Part of a small language model's weights.
Training: a variant of Muon for these matrices, 1172M tokens, 4471 steps.
Each number is 128 + 32 x the weight over its row's rms, rounded and kept within 0 to 255. Layers, rows and columns count from 0. Numbers have three digits each. The size before them is the row's rms in percent of the matrix's.

# layer 8 MLP up, 1536x384, rms 0.22, rows 354-460, columns 64-127
090:141140125127138109144120106134140100127077163071135140119173056119075072147134097106184112141095083102212147095059128114123135180133163154121138145189141115143101113173109099234143128099159082
098:126123160155165172112112134105162074142103068047119112095102080123118101093177115139138195119134138199160195186169171112213084127081138090183112168160148179086136134089140097128125178120122141
098:123167155126118217093195152054175033141187129156142069141080155145161102148148080144180111116073136110113063118127144085109105116202182117235124195138090122171105175107099148114147145131154120
095:135117114080110145123104167131130136156160153094094145119135166146134137045129160134117168148156136173103146205116129192163133131120112149102090160106118166122167106168122150120073129173105114
117:088128195079167149102162104128108121136113113074070176109158132129170143104120100121111125130102143106160098050100150145090184106098174117136091105124096122148147119123106099119117135110167114
098:051146103163136130150132161111140096150108104098122101128124114146151182205082095149138138136119093087143069140098150172143165131142162112184169150153085103075097161129162091143129108105148173
100:143157092129079087148082165119157085164075107099111118160108146070174141125172139119116092089090160157156122123119161108228098138147170131138139086129193109140116171113126117115051169140152163
097:163188126092116207124131128086126122170131117098194116074079080131143136120136167108130131104164061156106129153144141126158132133153142086114094204101180185124124094111124127088104103141073144
095:101140133141179099114042075096080120118125092154086173142130145115156148089162149147180090141098086129089093120180150127107100075105138117085135124090211101096140141146165129117137117130154116
104:164119142144192091101089104137121162138149095103101189098114111138170146135123114166160117113125063121138149145134111174105150170049082138109129104148160132112128105177125100122162094099099096
099:075169169165124137135113122161118126127140135142159106118106183134150138117116089110111095095126139127120129205081113149115083129108151119100139127143187104132102118073130108151100081148157181
101:095120097104135172096120175157141113096138116080116141119146117156176130080132080083144135133124137158063133155189155111154110124163148174156099118116104149107132144147168137187133099155146124
102:126095217161149111121155127170125134158135153111059157162107090156130108120133068093105141138155139172125124144120111110142148165155089142106085162074075073125102136106153126160141132079097120
094:122135171062094095193140094074111119142135121091086098151152129144152112082173141099134126102135110139120127080103156126113116145126148133140155125065091100167119162164122128194161165107121109
093:199122133122167121182120153130133175061140150138142146145122102131135111121121111128094193116139061119119132181098118149080119065158136136124131057141088182168103089124123163133100087193157127
100:115166114195133168099133163130137135101190120128123133164104172140103082147135104156114187125112084150118166091108117097146164104157106169146113173151129137123093116139080126115111109128175178
104:127150160110121129164166158076111139130161118173136161074111148067129129146154110119087133172116129108109116122147148156097100144081148092156127108195132164169107162065196139117101167118142189
097:161115071096118139168131153075151116098183146165136127120129131145162068098146118103088159138086119161120141108152150120110128143141138168168092146156174117113111176102180119128096147119137169
096:159140124106173118176134074074142106107164159057106127168101100052143152098116142109134131153127128109129117111156168142095113146137124141134115067145157123123126148106108139142082155138176123
099:120133079055134156136081182181123139168157183206071148122127173179117147115149125120124110135139171109149151143128087110137101087130116161177161092184154177147040128112103091127137169147101129
102:129160124167133149072186093114152118131132161166050152184180167194119123077109154101120065167161173134152111133167121082079091149087121109146096057111131089105093108128128103077060106169133120
098:118082134146122118119120115149097155155179097150207110140111160115146141111137105103094137161136073110145036163158096117159141128099130110080090052162116083104111094104124152090142063145119102
107:168169174192159153116140082145180200095149184150152072228177156138164173100101060121180121119115168141091146155112148130078085104113090171113111081071110100105091146117165117122174114102094116
096:180120116127164098122150202134149147081157207182133135119133144106140093131102242115119123154133126145145094146082143140200044124179133098131080143138139125143130105149134172179141103101142080
103:108096195092083133140142158122133160117141076102101171171139125161167174198076102192157080120192092144105117110089148157129085073114097113095126198124154151105143120137085144149130124069159152
089:169086118146043063095145053170125115148190075128096166162111109136173107092139161142142147106161069145130115126129119119097099153153124106059100101100161156143125133124089120095160090106132168
102:096105156118064141175138139192098094117092132138165164133169076126150117125167200179087109147165140139072153176099126090144132129091165178164110117168099159136162168146135190106098148087129144
101:104096111151111087074094114093129131114162102130136065172109107114147150121086116070119144134135071150109137176122162112119100129146077120119164133134142102153153078092100133175163107122130171
100:102090118158130180142113146211067157095113088170129160131097149136175118108132095095074091151183119157117074145136127169116099153114129104122106107097148101163216071127112177131142202154165208
096:202164152156090137092052153102151146124145084168141151130154099097114086148154118195071136162096095170151111098105158144067089128110136137170122152098157115116150124155152064147109171072159064
099:163129126144163078136147091113140145126153101162106097152127109121134120140177074157101124135106071136090147160150121112137159123133079108138133121162159171155126118114143064071086130171115037
102:148116117159089124130083121136146080139064149164136116143165121094098143157140132088105095128135038099146109091098102115138163134142159171121098093131183109140149122165135172208173134103135165
103:120105171128104123148165167134099115113100084097116113146118114115162074125122128098105090109152093176170088156095163106185116146092162121121127208109153121172177189149103137085128169136124109
092:135184126105139110129123141159178138103139093106130143103078127133128118060096109112108128188150132151139108130085156127142098049138132173151144142090103107125114099099137175130128206091160184
098:138168138174166154117097055185160091160078060137104148101149126129087123050146115146176136178145112183108095153157174192122034135144139152089084110093122168124144139126152163085028093133093085
100:087068077103088169132136133141120113154117103139097113121156113093154085103151099148100159164124115179156152174131094114102144114105115157139063106125107118123085101095069174176101146126083178
098:125079159194143133146203101166169157110133133141156126128127111094139147154163160124147114105152100098101091129116073101174157181102131142171132155116172095104115140147157097143104200080146090
107:192088103101137170150130116132185161124137101119140144083105116128113148110141164066157152143105139079133121136142068141154092144122141192155098087151153107112138147056160158228135079124149105
101:219116168100120130134172175112136192174167157170177141144112048134170175091106112133139188136076080128094070195158112138129082136139170136132150059141100143084129087135128134197154100160084122
095:097141163065133110150103118129167123131170116118146128165092123095173150108119177109134119104097109114152106125132118091137102163128183199161082115130066147111078106161106135100105156124110161
101:063156143130093136191133136133177151078062103163139139048065094084118142126171097061078135120121092114137105114174150115112161141137094122099115162132155115147155134144083105121131130110136110
096:116140157138152101184095149106106149151138096129197178156121139087062118106126068084130145044126099140121098168081142174109046099151153135127058151107157086063147183179095148113137090106186136
099:153134168114121166102141135100164147128134108106107110139071133099152192167171158082147123078191132122073103039159119100128167130150172103170156131157097133171108133150135178129169130097161128
098:140095122143130145136119094164091125081077123073136134153129126104132148127141095096163142169157153163166139168073177034087156135188174157135126119126125065156089129175128172122099138157191166
097:139115142093125121104120123146130129036106159076168169087160115169107133133137151134144175161127142121101142170161142119132180083129137117136117165174141123114141122121171135154124123101111140
101:083181095083107099137170076136085065158131142068149083146122124130174106141106120112114104097105153108080132079169132135129147163123118077154124157199118189129157219145107148212136167089116138
096:149115134151127142111116135112125130146151151112092114113152148133098159108140154161196050180122148185203132151114096094122184140118121067105147065108177154148126106138087117143065090119126179
100:087104105117157095128133126106127101109140130069173112158120147120131096147152134102143140114098157117155100110105149094157127138130050148186096055118074129153094134115135120120140136076164059
099:151143182064150158121132152129154141109175137166090186117107156109169131137077086156123081199115148159140158125168144070142103165128105147168105088156111127132114140134126139160189125091143132
098:135117107061195174060122069072162199063146157114140125136116196106158115160148080090140082111101102167123145102135138134152182111120117144127135114104195211138147095065135119121106140149130158
104:120090133174130157100172112122140133087125107119136094141126124168190133145113126073098156132134116118139140098175108196110094106099156134109131176149201086085091215143135207124158123210142118
113:183131130139199074142089068105133145122154120064177149128135175101105198120103163069101091180186131082136078133123140092151123150138113132094149134163148119162160161161189133092140098131119103
100:148116091127134195116166175199129122141163090133127132143112110105090105133105090192082108181121116119192162065113080177135158108148119075110133150122116161095138140147156119228084162078147071
115:168167062156161192144073064114090085106156182163164106112171123133143124056172126065130121130160053146138139106125100106079132190139230158107157142089107147139084114102117117140139091140107137
092:087102125137080129139134132121168116092069104161124129192155134168155117113143136101114150179144166140130128115131128149120174108148171115138178078074138095147111084127179072121109102147138129
106:101156158135173177130211104116081117148112109137097117107114131189132138156168118139114127148213113100150132095162121135127087103155093113093120186148150111096106139098122162214099115204126172
097:141100171117120112171078135181162106143072091146111072187158115074145176147158128141148093136152126153163125120085152137147081116097117042191079096141141174123181121192135138147091119124098129
098:100160165109119122107122140138103170107107180086138123110074128132167164178179126083101123062107098087176139108132147124134164165171156153122098130126082135077092123086092062072168146176207139
098:118082123150122103112120147105130110164086170099078126092073145152120223125136167064115120127188099193101169110119128116083136140174133148153138072129116165130140106123119095091123131050134143
106:110113156187128103138126081092109106100126186110111141146100109173132083097147126118141168118124148163123165123195128127148138182189178102158123140162164090114097182147141131094106149142149081
104:132099135113100147151081181159155088121162133157099063128142075151108197148104127136188082135112138139162134176115113119097181113081118072125147066134140134090145093115096124151170085088126119
097:077114196142094064086130088126133109129124042123075150132128124075188115129132094121157156143124095119112120129130142113077162101131184056111128101108108150121152079187116149144101095162152065
100:135102131108135160187155105160123116135102094052147095121089081133139099150149122202073130120117091135134124160114106108094102116106172118095076120186123110135155126165190186118119168103102112
089:170111159150123131131097070114088150122090131142136110132090124150117148102154144163115096141101107108115167106104098122128150075135101131116122163154146139167135104178073112036146091123147105
095:094132121155099166085121126122138190145108142134137129068119131126107172098108139175106150186185163105107121177155150099110103112087156186107123095119138088110114163164128193117162067138099135
100:024126118159094125150092099151178110115078152136168160128167171101111124104157158134142079132124156147126095193188115080063133128075053166162124095107136101134116131145088123119167154118149112
099:159103098132119173103127162218193161223164185140132119170134153094104114175116140149157183158126180130102158169133100181146161117131168107118120085114143140120150128103131161124156149195085132
097:157104123100197112120161137087102102116127075144125113118100084162144152119128143107152143163081123113225089119130123144144135154152086178132106115094093076187089145073096079118168066203118120
102:049078156170095101132123141117175113103153151111057123115098092059140133204078132192120142173072157115117146131175106174149157137145135117177120151175156060153143149149140185131098071156133112
103:081147085144103117152129120109143107099076137121127127126139178145177142073125184095102166117091103142111136150138131103112106094182121160139115104142098153199157162130155096129071066133119142
097:119162116108206106151096138181153116157079102137109058120167144166116172093116111117139131114140158122152188183101128166101097094146079113114111168191147149108145191153102106087099152133185132
108:060081105190137094124088087213120106112129093109153187092111136176131148111178121139211132128120121123111158061124131118155154128164110085161143150122178118115128110083102044160139141114116158
097:169136166159070156132168090167142127156157103196156111112125138135131177108175083140138113155107104160103138141119136054122128120118202106110136102086103122120131150076155120131150160131102111
101:087105115158097082173136135129121147156070135126104096141143168152065155120078110069115190062114081181145117088153080102119117119184127115120086098185110146129188122135146103110098155106132125
093:088120082074137129083122141091123154142144069113132162165107161147083144110201143107135167108140089157130102133173179089210132118117132163089109128097093132116066142129137077140090158132118144
105:144094105123107104183139078112128116093145128155145138145082094112186160117128125133134104139166092127109131156145151135168112100185122136116154156119157145153115117128188133168192182118116120
106:144103082068124088128141183148167090141134132136161153142108105115115159093212183068115151176157082115076083170116172150163173094167201114117102144140156074090148167146117111086125172167143101
090:131177131142093141172159085136152133153083106104099148157117141096136142100150062103134153100170082108040073133058178170090140113115139079179122131116153128153083122198147120153060158171089092
106:129206143088125133088066159167110135125182087142103187128118085201101172125077156147152114135115110124117114219097138100089153152148169111205130097078107138090100159208131146187136111146112125
103:119181193114186185163114136147190106071135134133163086186089104139189151155125072144148123124092141125152171096121097122123136189173158098185132148173074154117144137142157074099126138099102160
101:092088125131131184128149092162123199178155200152158129131115097149134119133093132129199125074155186149103150092141182153108110152067207141150145122111176106118037051111116098140128161138084109
103:137178117180153169096124190167126153095143116119169097166122117109140094118209106084131133177100141135098076145135081082123129143114138119201140118084089134167096177178129109125115099140129172
101:207130131135093127101113111126188075149076210145125137145185113115125141099156125156107122090125157131106161104053140145121095180129134161116157121146155136145194109076150131147123147146132149
098:110170159132111096078176141102082108160126081125185101073100163178077153105140111138105103096165143075140110142105085181157143122144132182111107162172091082109183137099090155163111094169134151
106:127154104153183096166110135150164120141034147184098119123104063125147138118145174107165174150139150184152136190077128204145123113141142117145129122138086141199146104101141061116119099184132088
099:220144175167144081184151160115141113112117102060176159108148129137150141165118143187172138079100122158166161147176116107152107104109094106122148106068209180147224167136080082117115162081169178
099:143117105161111117130148115118156134082148146145101125095114138063109128129116106174150158166067142120137125136127173142131172115108185103176044085105174205096115194135135124081135075190155128
100:125089142185097171189161110165131149104143136162090112101123093152094101172140124092107182079117104134098137179130067106135171099129118170125173111043127099152135108155137089138130198104105075
100:112153104099164147125098143114082146178148136135159118117097133127164140143122112104135125128094055126114095121180144106139100128100142025136129107145151210131140113129195167124155114115119136
099:130101216067092162150131145181122081181139136133155111139107102179177108071152156117127155109122101151168135120129104095128122116144127062122075145103142106141184174135132158136067151151094134
110:117149113108132147136148165164121155099089087076065153134144123111134198117138109137133123092103144161116092088095191089103140162125111103129145099128143234110151160112127133104158161124196101
103:091137126150102108109044121137105104075107153141128100199162072092204155160047094122096194135173104105182157104124138123105099090100183124115129107122157132096123114122137146115167133120136161
109:184103095169096115164129138076111191065124165112151104114136097155113119090155073074171138178150193070147159210150082100147121099135129159094147103124137101082127169154133129214152126093149171
101:166086136092127123143166106122104124123161105169185145170103149103166154147121185177138135119144122069182152055171108157107146141097185141115080049122173168131154115155141164163120136104152121
099:164151179128140162083117137118153121115179151137142152150099154119160155103066144148156102139123088109129171099095143129112130206106175126139135156105140165110150136089132137196146167104146178
094:156210115130103151162144132112166057138164117121117166102079135135091136177110144114125110108058087116170123095182162071183086159134124132166147152178120170141123185103133178136209099131128116
113:154087201127091174111097070113050118143089163125131084206116129170111145147126099147090103080165118154140133160121176117114162117146128070167065136138081141101117126172165116147073080118100163
098:076122068107160106122146103138200127160114125084123114199091110115152098115124134140092156109134166137169140098099131142156145100149151077162096164078128210176142079158067114148110160122053211
102:082052162095096158040073185145112098088146179128146140113146206160107142097148168200123164073169174157134134100153134140114172106102175122128119082137049164093149148105155110071134171102193133
090:149167070215147191145190140132132134109171112156074148098068106115099118129120150121153154094063170162181043136119177097167119090132142098120110210154102101122116120134123073119158150165166093
103:135126076153151143111144121147103146115106132142147079097097173157125122163198148111144094117181104096110078159092076160106129118122133124134171102094114132154098124131163150165075098057100115
125:077117134144092145125064145143092123172168129165113079157118104065095183149148152143089027114112161155144102168155125121119134173177099083112096077140081095124105050033144070106199072111090113
105:167178133128196091125157117131112122162193196136176104112111115150162124164141167182140072138146122122179162143129131102154118091171133151116123076116113087099118197133155118136186095110097138
096:032195143121158102105080170165115139146141112092120118128020175107097121120173075128130136171141150142097128118170151108118129141152158159120146167120092079090117176138186103101106112077116156
098:123144082125115098141136163121144110134183163102107105128113147093107120097096140098153138153151178115153141120038182107110137123150176057103084111135142132123081141147175107075060154156146123
100:096124150150084129135060134166115186178115149117152144145150142152148156080109106204143070104109096146066118144141163083155102191072157115106069141111070081127144073143179135147115140133160165
093:096159149091116151131148115096116112106096112101110099151124135189128090165112133100088128130162095122144091121095142089129087224107160116125045095118155116125139113112131167146114097082129170
# layer 8 MLP down (transposed), 1536x384, rms 0.118, rows 354-460, columns 64-127
100:095106146119183141159103136144147111123145104083174071096144110112162109103151167030095113107115203166147146158138131105186137136098157101153147119138121163073134135156140165108087114149135112
097:179115125138114111135129114154175185110145166145073114140129108144148091140174088124162128091138136142120087138136108190136138142127160167162133106120135172094168167132066202157100095136166122
099:101191142087135135139096104154144145118092159078108095102118075126106146144204112141093127148100143129123170138135101078089152140147157083131117142118138115182181136139145157115115161129131104
105:083141152133122147143095127110119225110125121098077080128107099113138139128067165160115122113175152108087147189162096156174101098185138139086148178163182148235130114093102126061154155133090113
117:124106182153151142099118088123118097105137157148158163140158127069160102134143156111128111067103187128118130066098099169125147125107182172137137090155123085163152138118089123119144089114213129
091:148104136117090153073152128147162118141149158183140079114160098021125141127143175121072149113086184207108167143119104154125095067174118116132132149094066181116130184163115106129125114174099121
104:131067153147190159126190088164135153126141113160052154112142114138127162121158080117171130106101109099154109098157064103150098079108094114118097162140092118112119082137113159057176122143142089
096:060095138139183070172094150115192150165089168100121083112127201167110117189119141119109118141104129159155153106151122090115099153129143141130164160159135122074142143145137121178175130107160121
098:095165116111138157140151082194101113175129143167170073063078130136125082115068088197107196071151109134102131151073168092179168147104194091149161104144160187147136120138113101169133110102138153
100:137113067127113157158146064168150135142092118091118146149087186115106149093120126111097190133137061099126151120070126113125177148126125137154160143153124194138145119094116141143137172141086150
103:091133112192145136077122097131140129167111162155196136122130143091153111162145147082093167114120176142123080110130153131160161127149158150161048101084089161165114142093087114142112125132131131
102:128151107132112119066104136109134128062127162113139118192110144147091112158100175109116070098165132115097132151138131096130169112105144157166138119138115134170111169086171137111127050145086143
107:083112168072099182161127145101191156111036135149134142132093102135170091167115127214146112120095108103121127150141114128113179120143085179129136098117139140174153114070062154103137155172105106
093:058104111142119084108143176121124122155131125155153118160117149182133154110151121158020093206118180146109089089181067147148103098095169098114161087105085084097144157167190133157176123162096185
093:141175094123147127193106105139191090130093052173144045108111147131162132140166189116127091106112157131122098079172203185086135083133163154159096133079112152115152138144121125118109126084150129
102:123088152155159121192081109065155155146129101111107128137155146146074199129088124122035108122163148122147220130096134097111118147153114118089127171059153124073179109156165162154116113144090093
097:152118118077189131110098152163118161145148101101138109135109136151142169147201165092102109188103161113115150139136091154134104167192127116072104117098140121191136122065126105167146127127122195
099:155085137176135124130147107141121141130092137167121165088084179119124148159129137132120131090132119076099149138149087155041115143132126153102133107165134109115129102137181189102116056135099138
100:182126185135144116104198049110136109113170116164136175137097190168124110186155120042108118133107134154127148137079099123122140167176145131141108157145099078105182100120144087157126117147114105
104:201115131114149153095138150090094142111122133122079145192162156116146149113148131138137158159097140195152149164127190117079116072120084123150165085165113128189131139088133110153097090149093064
092:181151157120129142077104144141076120115080092117142126124150124114102127117123128137132108099131106055050099148182168165159143139128080176159118118151150172087090093151116175200137195130164218
103:133141188159091164110123142117192086125111146158088134135129073126133129133123175134119106071111123097134069127060165141159116078137076191141167086099085150192129144179125110122075134100150135
108:147104145115124156171136143093138097129177137156140124129137133137165122074140137153116174123152141103123088177189133132164148171106093120121181102199102140109065093102071105142195086123086157
096:057150115122069165119125085140143151148114127056155113175116162127146158131081079215141090097126152122111169150170086200106145105119134135072123099134076125106102119118147093102154160181090139
110:138132101179171092073158110121099120135105101015171138129135096122099109235074122136163144141127070168144212140142137162203132105123126117088119097081104181122166111126109100138096121114146100
087:161147134114174165157152093114086053133113156108092116185141132169099167169122129112081059146094141110110132121103103122113127185106101174169126133137144148141153097147109164187079146137150172
102:075111114095130079104121148139088134105087062105191141123149123166144134107164089134056115131129168114140108109090124136202177101078134078137121111154148147162074096177143101141163180145109070
089:184120075142088107157174133129151122131146135071105143120167150143115101114155150129163119114125203147110135140143041107156176143125144071103136072151178103131094149080129131100112127173079082
098:110136124141143159057202096120148144130065135081106099225143135143153104087120156136129138122108136135130179088131146159156125127141153115131095182170116105081105170147105151151123104075080107
088:036109137080142217189150147119155096170158060052120115083103159157170152132143110105177132125094120126092066140115121158157129094137171106125151098166115115119154147164136086075124114114091150
087:082190150104113133096149198140162126100100141106125104132111122126094183143117136082136134236148164130134095129167122100130153150136127170149100124102132069120057124126157170190095115136118182
099:136129130142097181128168196146095156170155132143110113085142120067133151157156153138145155186107151165099136178097164132107096098145102128155094209156143139078075104156156144149082107132210102
116:110157118142155121109100108108135119148162175129175125117117143129088125153141101162144141161133149034106158127146130107095134122162118134141151067143101146064078081074125125145092097116133173
091:181115129152130155133154136097101125107160110131083091068128129135136141161144106139145131065101096144126159139133117172123143165101037091157103102148153129133065156123083155124093082119111103
087:149130090141153123201136174089129102133130172119147064148076160163163143143150131095136163124155097099077099071093130115150177140125111135124141068107104127134094119123171117122181146117160157
100:100162143113151172122159145089086130127138141211123167124094116137139144090170134143076105176121128110140170097126149098118167096093123175163126169181122115089103154084125156097117063101115103
093:162126138112109123113155102108131122136158100173116131110087141101084149168178092110149163163068146037158124119102072160101166112118153089174091095168132074173114145120114095116148094108124084
105:156150158134157150096106095128143129129173102125071091093125116147119098136104110153134155097092130147185129136167124126189101130147203169077157108143096093138123097088126114124107069118092122
097:133149165127138170087152112054181094118141146128142110136128144164175161092117114095127115091116173054102137128105152112184173051139101117105102105065181145177181136134180111118096156124183068
090:140061140083132194126148173121135133148071135160113101117095125145097159128154068156074144168223125096088180111078113085121147123132107120133152130190150170125185139148178141151110124149163125
097:091139112089117109180141148195108098132100128144146089163136123139054173162120079131158137111124135125130155133130100119111128116141074123161100124152125140126053114144113131101119127118077084
096:095098082144115100151032096124082100093145153111096192095139099204168149092098061128103102149134179082153107106105131094146179120176157147163180120112084140163130113144144161083095153165078193
097:115141075161132158134137121155139121092101181170160104104180118102151123104118077139089133182094090069109169159147101100150114189124140132079118143102154119079130098131133112054106154151143107
098:121084128133185089092041146079127076112147155123096141120150111103128072153107130090185179127117149123085155116153188161124138153103184124125100194126116153130126176130176135142119115121077202
093:139178118121124138128149122149120098111126127129118130105172089110164120088148108148121120094129127147146043123117117140090126128152103116117125166160119203110165173109129147093184138108136123
107:154122119119141128099132121144075111069123081157112133156115160135114157098111169127203153142145090143051132127109116127146172133130112111131126090223151145126146111169157090110100196118158090
101:097147106145116162104122129110119123112110105154099103133125131161150070162144107108137093116121116086095112153117118114090110106146163141110153082041133119120138163084231168105165140143082123
102:104178150159108122164093174114116123107104176071166105127150122102125136130180133035163130138142138105100132093097130069126138120120138153072104124098125101108096117144134126098130140114183158
101:098121084160103100154140070077110174100140112154145150169096063086157039130112175159151087180134128108113139143121101061149093076093150141115123096119116127182129143132089184107102155152110110
095:114111138215134112108132139132154101164120155079118156106098134111136129139037120173094161141109095117172092136101140124152171088139161077129128119150162129120134114084068127125131146164096147
100:082131175130191123078133136111191123129076146135122197153115139166130105123200103131132148153132136136118125121129085118159172117172170159127105195127095172115147108088143111146060108078117119
118:122142159122104074064139056111131074144172093095121092150073177121162155164149149139090098153162136096095145142087094096156086060080124134150139090080079155135130135151170072110124137103130157
101:171161077107105103077110169124126127063160159120164075122103167129113118102107117126126096114114145116077116039133098093155094023091145159142096148212054101094146108144146120165164134167156080
098:108129155153164133155127114202067150151124083146107061165197095170107134113143112130109153140117119144078088141097135101098129105108117045135102117093172147167143101158193117150123146153183120
089:164176070127093092120172141160155118155127089182112168130129153098153130158106090136124113094099107140143184090075061156126161129156133093124084095133093094130142169167131158159194129126134123
108:136157157124075131084127108113098123129114148114136110112109118149172101124121102151115156192104161123169084096129116177111122111139180082127127136156113133147134077103118140108129116161085134
110:147124117126085121151174106128137100159173090154099143123137109099131174111092059132159132146163119141161121146124102144158134128164113188069109211148129121165088146070106097157183182092153086
097:104136135138163106107134117137178111144156127128174149088173115130093110146134121116166146134146128129136110130043131144092113096111171114120116137199138133147133145153135185127084099106055072
093:096236105153148142161100184096131124121112105202132123169126164108079110137114130097153108137123109091097153140178087141186150133139127146182142174082155118139126162100086149101108095149145135
100:123131096162076116151073125084134108131120106109136147113120112150138129104123128174157105088166159130062140200180165148146127139169116073136125137159120143117106159084078122105089159118173113
098:140135131101096149141115138163110116165152095114088146125086135079054128108127123159197139135095147097115127078150156135121145131124115110160135132052159085084100114125105168119130167203159097
091:102170096105177209169024156137130169135155167121167149131156133153138135099120173117147190162125111118124120085074181125130176157151140165125150193178066093132093099110204127163132140160148117
103:172125150120145078109156120194109175126105234140086066125104120147111167113113139173152085125147123091124144137089153165119135129124144131120136155086155134197100091135101069130127042125159093
090:081130130145111136097137118184074172123090131149041210138130156124099143108158105079130092084146115117135109096142173111143188115163133142074104120196102121128123148176089085154198111124060142
100:148084084115088090126122111191109109149159114119130097114164127142111082088132097107157168099123116083089110102085123142136126096136098131133165188041083191171205134182128100104175111069093091
101:152119073094140142095118123133090113148064084149107127123151190186112141152125153130180155110119129137120160117098130103166141154104132081102105115075068206175156108149134175101131070115147151
097:134111129130137108073105134097000144097123196134157122111114166162116091088088140151129131128182090165149111121131170089177139107159223091119133096111067142073138132151109142146101141130073172
093:145121076137102110152130131111115108164165125148195155138137079172106143131178142147145142103153175117068132084134154176108126092079120111153166144111171066155130157154149131135133138089156073
094:157174175139118181149148140177118120121120143148127182132146111124109166067150073171094105212164142122099101172106079111191094083136142159131145077118173152106149126155149136168125115180123113
114:107177138117058137128167140161134084090176156124155064064147107160105077114200132121099092172099081135131137197141114048101093143123164170094138109182125127127127116139138114112107129166121183
098:161122194138100129143103168155092197144113106130106146116070151094102191161131118093114107109131151134133176142190146087147115148095140183125107169146090133088085100111063111221144123115113120
110:058112099096118117113091153112143082119170107145082099139165055114104158123129136159114118123148107127137161113138159154201097131069081145148063142107198162122145134170065209088100127142161148
099:192159118111119176116130145116108154144112147089166147147111148142097103165150087109085124143103112137165057063105197195103168118082122142114164134151159126109166189174094123107099166085065102
102:122117152138178142169107163112073090136205107126129123133172155145147122120131059159108095105117103093142096159107148144118085124152146127075116169124114121101135094127089184110147165169129081
093:121158181170127120187055169188122156132167077106108093119128093111156132141142110132117103100111202066158044099111145135131150171151114107089151089091146172159129127127088161144152096117148156
102:122159165114152099157083123129124123116099150146171100170108188078146166090138114142097140083137080127139186174110121091139134066162127151177131106140205141139104141124127164149160111133171161
118:094132140095107093164137155143164113103105165114130151116145130090162103161139082076156155174133154162107138169169091229112101161118190145104121115118151117138113122113100172117151175165078146
091:159107137133165138135136108168107134169122160094195128220168095105149090121175119117169129172152104149115119187109159067218137145081099192141109140138137148071118126193141156162114114092180160
103:099093165153124131076121097154118084169153108104115142162069152123127127098188154082136075138146108097150140081077129144065068149153141135089189151137115101193104089126138092130060124151182145
102:106091102147161150146144058088138166146142136132219144113051184134147077100176107043159194106128121103149065091128130147149153115127106158133171161164129111158130124138150101070107096094110155
101:118145141103146117104121166147181072146116137100155147103073122080165152175116170117182155164127181135085118142107155137175148155077105126138152098157119103138117095128076129097137053099090141
111:102135143191119115141096102141109134102122120123125085112143093135138100139112182109083150140131107190114206106083203137133141128103178114102066140113144125189151110126163073149114165130116147
106:116117124077174093128158152096115142100104106133118109161182116151083139177118137156121147162159129164112097158153102130108137117129125154117165095118028143107132139158122157150146120146119169
107:108125114168181112131116092098153158135145121161143104137151087123180094100169147196177121153183072058145123112125119123076164160099094122158157074149139098147083162163155114177055087108117091
107:154148120109240121183106136110126092130148146121149148134124090099145139144150080212157125145115102178142095113131120138136085157095140105107117108098112095141117119158072131134109155142172170
100:152149095110142127126065148105129131106164109128163149148130141135124123117105214181140124152110159155152114101093175106127109106171158071144122146128112118101111179120101154102141149092174110
094:099101035092165169118169123084090160072150161142121167175097093140120074175099123151115133145139156090214097091107165149155053126150105106135182169120091130190147074107140125153071165113150128
094:187121124129141135131108151149064099081173087080146162165127121077129159107160153215135144122117101105153108149095096110143084169126134134151101089134133165126143115159114168136113160123132128
100:176120144095135127111130104165083128103067130154139068164066133080138114145116034146173096129132135136178120071136136074148132112199204164158156174174094144118092038114062132065163088098114093
096:103084152117122107175104065119138167125114115118121200138116066086152085104113173086206140187133155168124118117147128137179086167134147161132098159091130098113177131088168104150131118105154140
112:109116082140165149149142114099122147134112119075099147107186143119158134111171143081112143138182151136185157126134171124117177149122202135142080145154168167178118083123167198187124095129143097
110:131118111132111144133096173090147110127136127159142130118088114120176171142151134131108136211126078104110110099122096124132151105138147096098040103110095150126101128121131159103087118067131073
099:112070108140121214092216152104135108191141102146148181132170165135136113178188184145162084173150164131131138152136138183125133142184112067111079107119173164125150113109110131140177122158100126
103:128122075110139086119143125151121136063142095140146187106133096178109114135149150170110176127127160126101104132140110090177121163114088160167137114100153120156132150209127094096167115147096173
097:176162137115137114098161156125147126123169184149138112093161137120108109151146131120063137183091128185098078107181107137094117120133111089103108196142152138162122123115099123129155093113154116
095:115095187109152143093162090101154150115153130045116163125173126077158155107109097164108072152143121140137141114133163150168146122098053101093109091117139172116161166150066138149066133086078100
121:166110106092085133153080128094116147135137143129190120119133086142125119144176099152145061062163109115122132127095143132174156102140147103104063164123177113102103162158164113157132092149120091
098:090129108113090122170151117129172146137113168114098137150112161090122168116132074159051106131129155153113129129187116106151141165104042187137105076135154141121137177140143114061126124147190139
106:123089090119084177135098117121089194110150163121125095094133117107144067140124208129083084150163099151068114101124143122127153150124142213173103119180134173117131160116152132083098152134163083
099:123080188081103115160126122136146145133077103175103109164127171089119090115108184127088096117143109129123141106099070193126126152143136166082126128175137147124160106064103155104142142103075173
105:104130082134130132120133140085148084133166142079110118140078104120069163134103137145114126119165167075168133176141081134077161125079144151132168189102158163185147152117104199096163164109129075
131:162150156146074132102061149135135101182160146118093075186148141119055079113124123164131065102089110201098082172075117120114159112213113069103058047103138093131164143076156084125098050125090166
102:138048204122153101132138146059163119157126072126157111095144144148137108120144112117138146089134180107100131091210151108106122150150092155070115127149146153160144114132155118121129195048151104
099:174135118126094157160163178197163119129183117155164133126153143141176186098085085133079109165163152136087102168100192111112128094132184129123080080133138158161101135154125121104121122161133081
099:152172095110107125112153165095141115086156132097098122121069154158092112086104128101105061055062107104151140151076131126195148117129116156135151131140124139175141110147128209138076112123132199
102:107163114119104146111125103124159040121140067129122114141108150100118131143120143164151154092127065133120149162134128114149188133171162159111146091116093136105125168149134119112141119158131099
092:135155073131192105151099125116112103155176177188099146116188128086118123137091072193135084097087117161121137150143124144105155125094156153116142167145133138144128190131116135118161114183225158